config.toml
d_mlp = 3072
positions = "learned"
bias = "none"
optimizer = "muon_variant"
schedule = "wsd"
Each number is 500 + 25 x the weight over its row's rms, rounded and kept within 0 to 999. Layers, rows and columns count from 0. Numbers have three digits each. The size before them is the row's rms in percent of the matrix's.

# up: layer 3 MLP up, 3072x768, rms 0.063, rows 936-982, columns 64-127
# down: layer 3 MLP down (transposed), 3072x768, rms 0.0449, rows 936-981, columns 64-127
up936 104:470478539527510534493517519507493501524512507528502522497495530478526471529500475502539512498482504496511529535507493476460440512488526524540467494509481476452515519476534442513496464558536466
down936 099:513457532489504483505487494498481497523490514499484503528483531461442493539484544519514470497496534489504507483530507496511488549496506494496502476518499467470498510486448484496516509479490504
up937 099:502496546487543475511519458526506490506490525457502495509518517498444484473508467511518486474536515484518491483543497496476547551498509495508503515494484494482511522475484494481498526502521487
down937 100:530448512515505520480480503499512519519508491516506498524479473474496547524473534491497509515481515487532539503486465503482469497529515511509511501462458532498514446523508476518536494528539536
up938 107:479515505462496510528492435455539524516500467483469522516523480489473487479487461520517465499490495488493478492445531544469508543534459536464489509507476452466563460473480495502474503525507450
down938 109:521551525484484492529516456478496460497498487506466456502485495487512515516507523472489467506521551492520522516504498479511486517511498498511515514493487480538493481500490531479506457515502505
up939 101:498489504491469514437509482536480541506502517529469509500512487505478504491495513505471552526462498485524470456501454460483508498500459504501512472454473495480496530535510513520492468483505488
down939 097:512487532517526496537498506524477485482491531505511516470526488486453461468537483506499540536529493514481530503499512504502489528493498521468489521564480490525507506508481494529476477505473525
up940 100:516507489517522537508481531554504523499511476480510503510484501505536491483485473503505507529471499483483535493523496496515461521463507489496468494474464533511506479486481520498542534501487498
down940 100:450475511530504528508496482505511487471489521525517506540471510514497514544466471449461519556522514519489478459531550479572510476464489496491519498506512541521467518484484524456458513471486514
up941 102:474543540503512467490513482495541535460469488522533520509514504466484498454507492543532520503476508487485487486474458478485421535481457487536505488531464483477479505534489528515471533498481491
down941 102:493488573508517552507524498497501511497540478531494530480466508538496480545536518530512507495494468490515558524501502477509503495519507481497475503525494486497486479499530446451467499461493491
up942 094:485438528515459494433534501491510486534494499486491450490497474468519542529464537480503497520453504457507443503520502466479491531486457579476538526533517501451480517454507499529500513574526465
down942 095:537526506468504500518492479522455528510484535532514488502463527504513452540497508499570513493532474573506492505480494465511478459472495471525477508538526497510510488483510488490497484496531472
up943 097:473510515538427438490486496527456489499489500532482531455496482521460529506509538522492486500511504492448532520482499523500501469506502478474514514515480523510500473496526539509502503515515546
down943 100:513477492488541481482543461511504429453521490504483521519524471498475556479500506486511507500487489513512487498509469558493499488506505506498515498507535507507534524492541473502491495497494468
up944 093:432500461501566507474476481510517530492491533476494491559496537532489474472465533474468487548476543459532490495469510494469511489527476516511477484527452465493482506451514515515500490528483499
down944 093:541498466516482477487491498485489508503524504497514504468518483507534478553491468495535533518504533476504470435516497495475539480453475500492458504497513472511528537491493517507498515511440493
up945 105:505503504473525483495483537505513484476459514508514492556500481488496489575496514518493493515500472449522503471534497512492543521479528485511487487484531500498493495491492489506484532514463513
down945 096:499509504486516514538508489519495515546505504499485513483520502499507506504466488484479544525479510472539519487473490463511466505514538488503493486480507506501497528511539504529508498492487472
up946 105:492475479497518503529435481496518473517496547519507518511480543432455500499492469491493557474535502497557510496539509473501477491477530483513516511489489473497470525530480506480515528535484483
down946 104:500483466490515496525495540473529512529472508517508521473522490521521517492525482521471505520506512506511496504516539513477545531480523512478463463473505479521505480515521500494526527501522471
up947 105:492497471552516521468518509492485475503518514495495490479478531471477505472443502512491466536497510523487516483502517467539500508525504501571489504484475497521496476490524493507533486493486484
down947 099:512538475504483538418528513496478479489466509476453545510454479502498537482498491517480510490552500510475482497501498499524547504463491510482449443457541499544517531510475521500505527477535512
up948 095:472506513461497510505544471502516491506494521479475501491487515469479525509498496503479474482495498454476515492473467497484517483529479529476486479404451509460419472544525522510508536488518512
down948 096:526483495508480505478515438466473469524513504475579490522573487518507504491483506513471484482521480488474511508498527511503452496486504491526510499505507528480511475514530538454509464449563507
up949 093:470506491534531468468454554521477504549525492525452530536478502507511441506457481515484500515542534491499522504551499505509501552538479561511517533497472528438448495561492469500523548494545499
down949 089:490479494507471490461501481491536533490521528475521493481515459486510541511522490517513520488513511462517491570500488523475506483464510503485492502530506507527476448473488526494473459501463531
up950 091:486518486488439463556484481490489490483472496492561493490517504544481470506442509525484455482548475462519523498512486443453488529532507489500518534484513494460511497504477517502514496501464494
down950 095:511487510510495500532553470504518526497500506510499502541496516503488567468484464490474500517483523508485472448504520528515511475521484482487498519523517488520515475498506487521504493486446511
up951 100:529475458486492499480514484492519518493502452522532465464499518491477508486444505534503494486500525488500466504509479445519491504495508509534490468530459467505462526536503506493534505484477466
down951 098:504511507474502462512497472534510515505497500516472503464517482495509487482524494511503555492490481526498562507530542539508539500499526487488497518524527442491470539492504488521489550505492526
up952 100:509426496531542500483503506465502514487488475542488485496466477464487496518501507460493510493521518509510499478518464491494525563475467533500506502486499470495499525526499505510462506527478503
down952 096:514536495524475534556513461526499558533502484544502530489499488535481498507514490510520482529512487483523490485464518485537512492489483516489471502497522532494507542482507495489503529489491509
up953 094:506509479437510530513509491504496514521496505494473502509499518556488483492510564462510505448446522492487491492493519495512488522516497507476514486506493457483464460511513494530488523513498508
down953 101:509472502484525503457458472493514511490531487526483555477499485501534486494480477498533521482514481527436499519465489427483484474515477494540460510516530534475508525510535499514500514510482478
up954 100:531524524544473505469521524490476532462505514525496491489496485516528453470499534506494479473531465477515489548504499496527507481496540500488484543489509518505540502466494459536510508467498487
down954 102:457481518520471479478471474507544463500509482487508487484495520467495501532503475521503462524505509507492517488505496537460504537478537491479495467515515493513473513528496466488500500492460482
up955 104:452527483533511457511524497513471493477519432479467574492490501519510519538472524503468476477509506533530506490537507490472513493507504474509404504528506442487515509474513474485482530474513469
down955 101:510486499476471529489456510513545478543501490496499487502509516482510473479520452546504445480472466464480537520525514516488530501493484536497509512503519517572493508500513491504473499490509491
up956 096:487473538434460507475457475514520503491505520471540518503525480543495516493484458535510494543502457495489541469529514480540481511506465523452521530523512493490457471469503497470527543537535502
down956 089:512486484501498497529504517558479516484523505515502505483508445517489513513479499497521513505462456530509482467533465525528531457420498474518474485490496454498463536514493527514466526514470492
up957 098:478515522510525485462553498502467529498464492494480486516486463488509519518481480502469491500519488505529499471467513450510485500477550504504500508491537541470527535532466503498512505534479509
down957 102:493442481496512499560490467479538468480503495525456517457457524506534470462458536472495540508527501508522488512536516478460482508533523533469471516494488518534505455505520499506483491506525500
up958 102:501532506508533507518501545536500442511468545499487534533520474527507493513502488490485512506519493500509463544482477518505504488529469514438526534476517519520495502479526475499500512470448463
down958 103:512478427494497506495532503522518502513505508449485500511503511496464509516492506502503528503484518519503472464529486534496480502473527464536507516477494495461532506489516513519480523489546466
up959 098:498530489509544510493501536501528469506488486500473469441488483518485534487491530489481503492513518440500545500477471520431499483491474517507494525463487516517494511531519495506491514525501481
down959 098:496436494512501536535495455498486534486473527503519513515494539504488524534510499501523495462514470486504539512506501494499527455504508473501505492500512493485494473507481520499535455449527522
up960 103:484472506480508556474479487481540484466508476480514525527572498526488453505516470488511511526506483498511503566518509509469460528516485498503487489489513487519535503479511478540501507489495486
down960 100:487482430527501496470473527506468500494493464524507498488492521545535499494482538496514558476464536524510493522447494503479579495538495481512550458481517470511522484514517498478493490523469506
up961 096:544482489513481515480527514523499496452515485466511499490444490495476464468517529541460551534509454504473461504460570541487480538484480506520455503497541520494497498533473462511471469490531528
down961 094:502477440540507485454492474492544482511488516523481514519513524514471483482520475496498494505487498458504486511495488504471499497530517439451495507531521503545504466492471524504529506463491505
up962 102:498505481526473474519483495482506512477500503495525504493483508537503493524498445499504466493463524482451502492485478505481522497521486508521535520503436503493503527507526483478475489484506522
down962 091:509526479519520468485499431495522467496512447526505495480452501477514515508563569525513500524500483530527441473532494438527514453501531482505478461476470479469500460516548508474505508542489503
up963 093:446522494511511520447506518488523515495464484528487512489510462501505550511501528500509492479525502483476532508448502534510484437516467492502525494511499511510534481470474547477515486472482535
down963 093:494507489459483498501452489510481476515527498507481541518537558475506492531445506547483466502513502501510521521512488454490518536539491502536530475488475503475532510508550418522507487488523464
up964 089:457544474503480556520481474520449459530468495458505496498529496524481518488517506514513451469468484480509487451457540569518488502532497519440494536501521511527454460502492473546524472507542497
down964 090:481481516435524474489528490515517506439529524510503528486502552507535453496471491458508528498489517520517514574512462462522527515469507527524498523543509484513515531494530429449473506514504491
up965 091:543462487500482478497477537533478509502485461502473507507473492503550497480489498496518559458491497502493518493483516460535513479528510504487451524479480511511501472477472520473532509481456463
down965 094:521554460491533466489502491492529473480526503516470502535518484495517447541495481521490493482496521526509508529509502495492537503486474480522469505487518473504487480507517437507477509536517531
up966 104:510462476428493520484553453490508450545515500496471456546512502465440523481541472501477480552502508493481453479546505521488531495509464508490478454522508474443472509494527492497477531518493513
down966 101:512487504513471501503513537539517498510506510502524452467511492494453510494486525541456504490507521484452514522538544499438465526512525549485491508487483510550501475498497541505461458538524479
up967 102:471529525506459498523466544456493521482476506512477482531448480515534479510493508486504483481482472469492492492496504501512524501464497489516448502489509522514446503502491509486505496515489491
down967 103:504553515465487500462495495509512472510496509524520444492523496491502501527535500535483551549496482511525515507489514483460512489531486476466481509497521497514485503507520508480513529514512495
up968 102:492471534551506525474560523502461498509520495429536519454500514533508500480496499487488515510541528467502546510480492466520502511490495519439523457521519518495499496516495514498495482504460476
down968 100:473452502452522469497488501492491500519552526503513507514477508544527502478535547515481518470471508474502505454506462476506493472505487490476523529550505494460524524494571489493479492531512530
up969 095:492511501495478511440522525517483484509478493441507504486461530525522480433557487504500468547504447498506455546463513489468485499502494513518488496498499467490515500481539453482481490501493513
down969 105:476494483481499536523517488507534501479538455531495520489483504536504518502520454502506500491500496515491558511523482473495524501489558495493485499508493518496503503521468462465497512539534495
up970 093:535519553522468494480537532466487473487516515474512555479500495429525490529495570501515498486488522524544460460517555507509480519513492468481504505528489477506498501514501509495450536510504499
down970 096:486526484471538547541484506531513480474477518496473487501510552513507499528506453523500504513436523481491499514457509478468501480498504574500494508496439495496471500508491494504500440483527523
up971 103:520538466501522476494490482506532500527455515530480532475491495502514514520533492449452507496516475478509539516547534442503484497460490521465501529502517520528531488478476441504490487495468448
down971 107:506490473527474438489496494485505518516516491516506469488504512508538498501490485489514514488498522499466493406510506495491519468503511471508499464471482500497476524483492534491478471435495480
up972 094:507527490492478502453505505506526518498479512464545452544484495542455523501496468514488528485551436530480531524513496503498471520490526544483486515485527505479453553521510474513489509476498516
down972 095:523515461528508545452482505523526498513496505533492514496457522489459513494489501505502481518496517517525522468503501561501558449483525490469484496504475527501492546516476467552498538475499508
up973 100:491525524560463517518530486556440498501521477490475528498473486504469479508474501508488496484476498534515496534470497489486483462500472490476503523476475495503452514505500485482492476502505443
down973 100:487509446493481474532504511459486463497492427481523524520497489516467497503525524485483518436482453521536522533511478498455475490462548526491492494478514533506471564479501492556528496530496505
up974 105:484532511502510472511512503483480438488512531531481482478530453543497499486478530518498540466488507508499461537496487495508483453529513511522490504491521538514472524523518504490469471556496521
down974 106:476479533533519474498454475478536517565491534520480546487490513513485476501515493522472506502504499538456510471487506476498523480479499532528498486492490518520517457446506500509540485481448501
up975 095:463470540521552485512528486498468519463483495521542513486504515530511488531474478463508520479512467507523528482482456523526537501522530531498462501481481469513465530517502511488495509512545462
down975 091:458534479497518489496467509493518505513521467465502522529523511547519499500524513511532422482482510527471509530488568456529491450475471480512527532566486556488502513507463498523495495478488510
up976 101:461445520528509488545481537474455512490532516498481515466511499510520500516529498493536487480501461479481475450532505458473465509478544518514508537495499440513475509473505532490479494514494508
down976 099:508530497438469502509494536483480508529526482542494433525485563508444473513482483519478477521441520522471543525532486523531553475497494553456497493507484543456514455523491486492495479488536488
up977 096:517484502530456524484496500499494496528505472523547535507484500449466485492519521540483512483492508491516495515480537519493532533460507513488503466495521531517537485508510475465477526495490507
down977 105:475533516473491451554467485521530535533490509533518475508485468491515532484502475519471515529521503461515516521498508517542467492508508535509493563500484478474502521498484510509504493461503502
up978 104:461494514503504511485510474506485534483470483485490498501493539524508496536472504489474495484512492538460493499480494493500515478493500524506480512494509525511435489520480515507507487537472465
down978 103:528525556504470521479510493502508504501460498479520472466500512473486512481495510550471459475490521501529526508534449458466484492504561492510471480476511510505500466492521494499543555476487512
up979 128:494506511567549470493509471491462472503547431519500483487481467496511526489521457475535538486543518489521515453498510540548503450480487509450514544502526485498477505541476473520501504476450533
down979 125:489505506500510515518500513497522492510517465528529490480529519484522495495541531536544551492517486486482514516473430484476534491468462506501461555503470502504523490546527487522517513489482529
up980 107:514533484517471495518499466501548493486465511468526543505506492488521532564505513511488500498437529493508536495456491501472548479508545481489491480539463480472454483496507526544468551527537525
down980 112:468506527489527499502513495481492505522486474506522508445504487503476491493502499502505498473481520504486533517504532548480524454494478486457544494451509495522494452488482528528481520495565480
up981 109:481498512531510473507496521481504487532479471491508486479471458537467520459501508464482489522497492493529498505474551515514502532465493501499528488519512507502469510449489509536531496451542508
down981 108:493459466528449473488531458511506485501493447484524537483496524480521528512490497559507487506470489485469522479508492504496486542471519534549494455507475483518458428480521504474498510476493485
up982 108:513495480491543502489480547476523497501515484531524482478528505472513518492519482509518485524514497545481514455528473516533505541538514542495494526505500476519516541504492476555488511526468497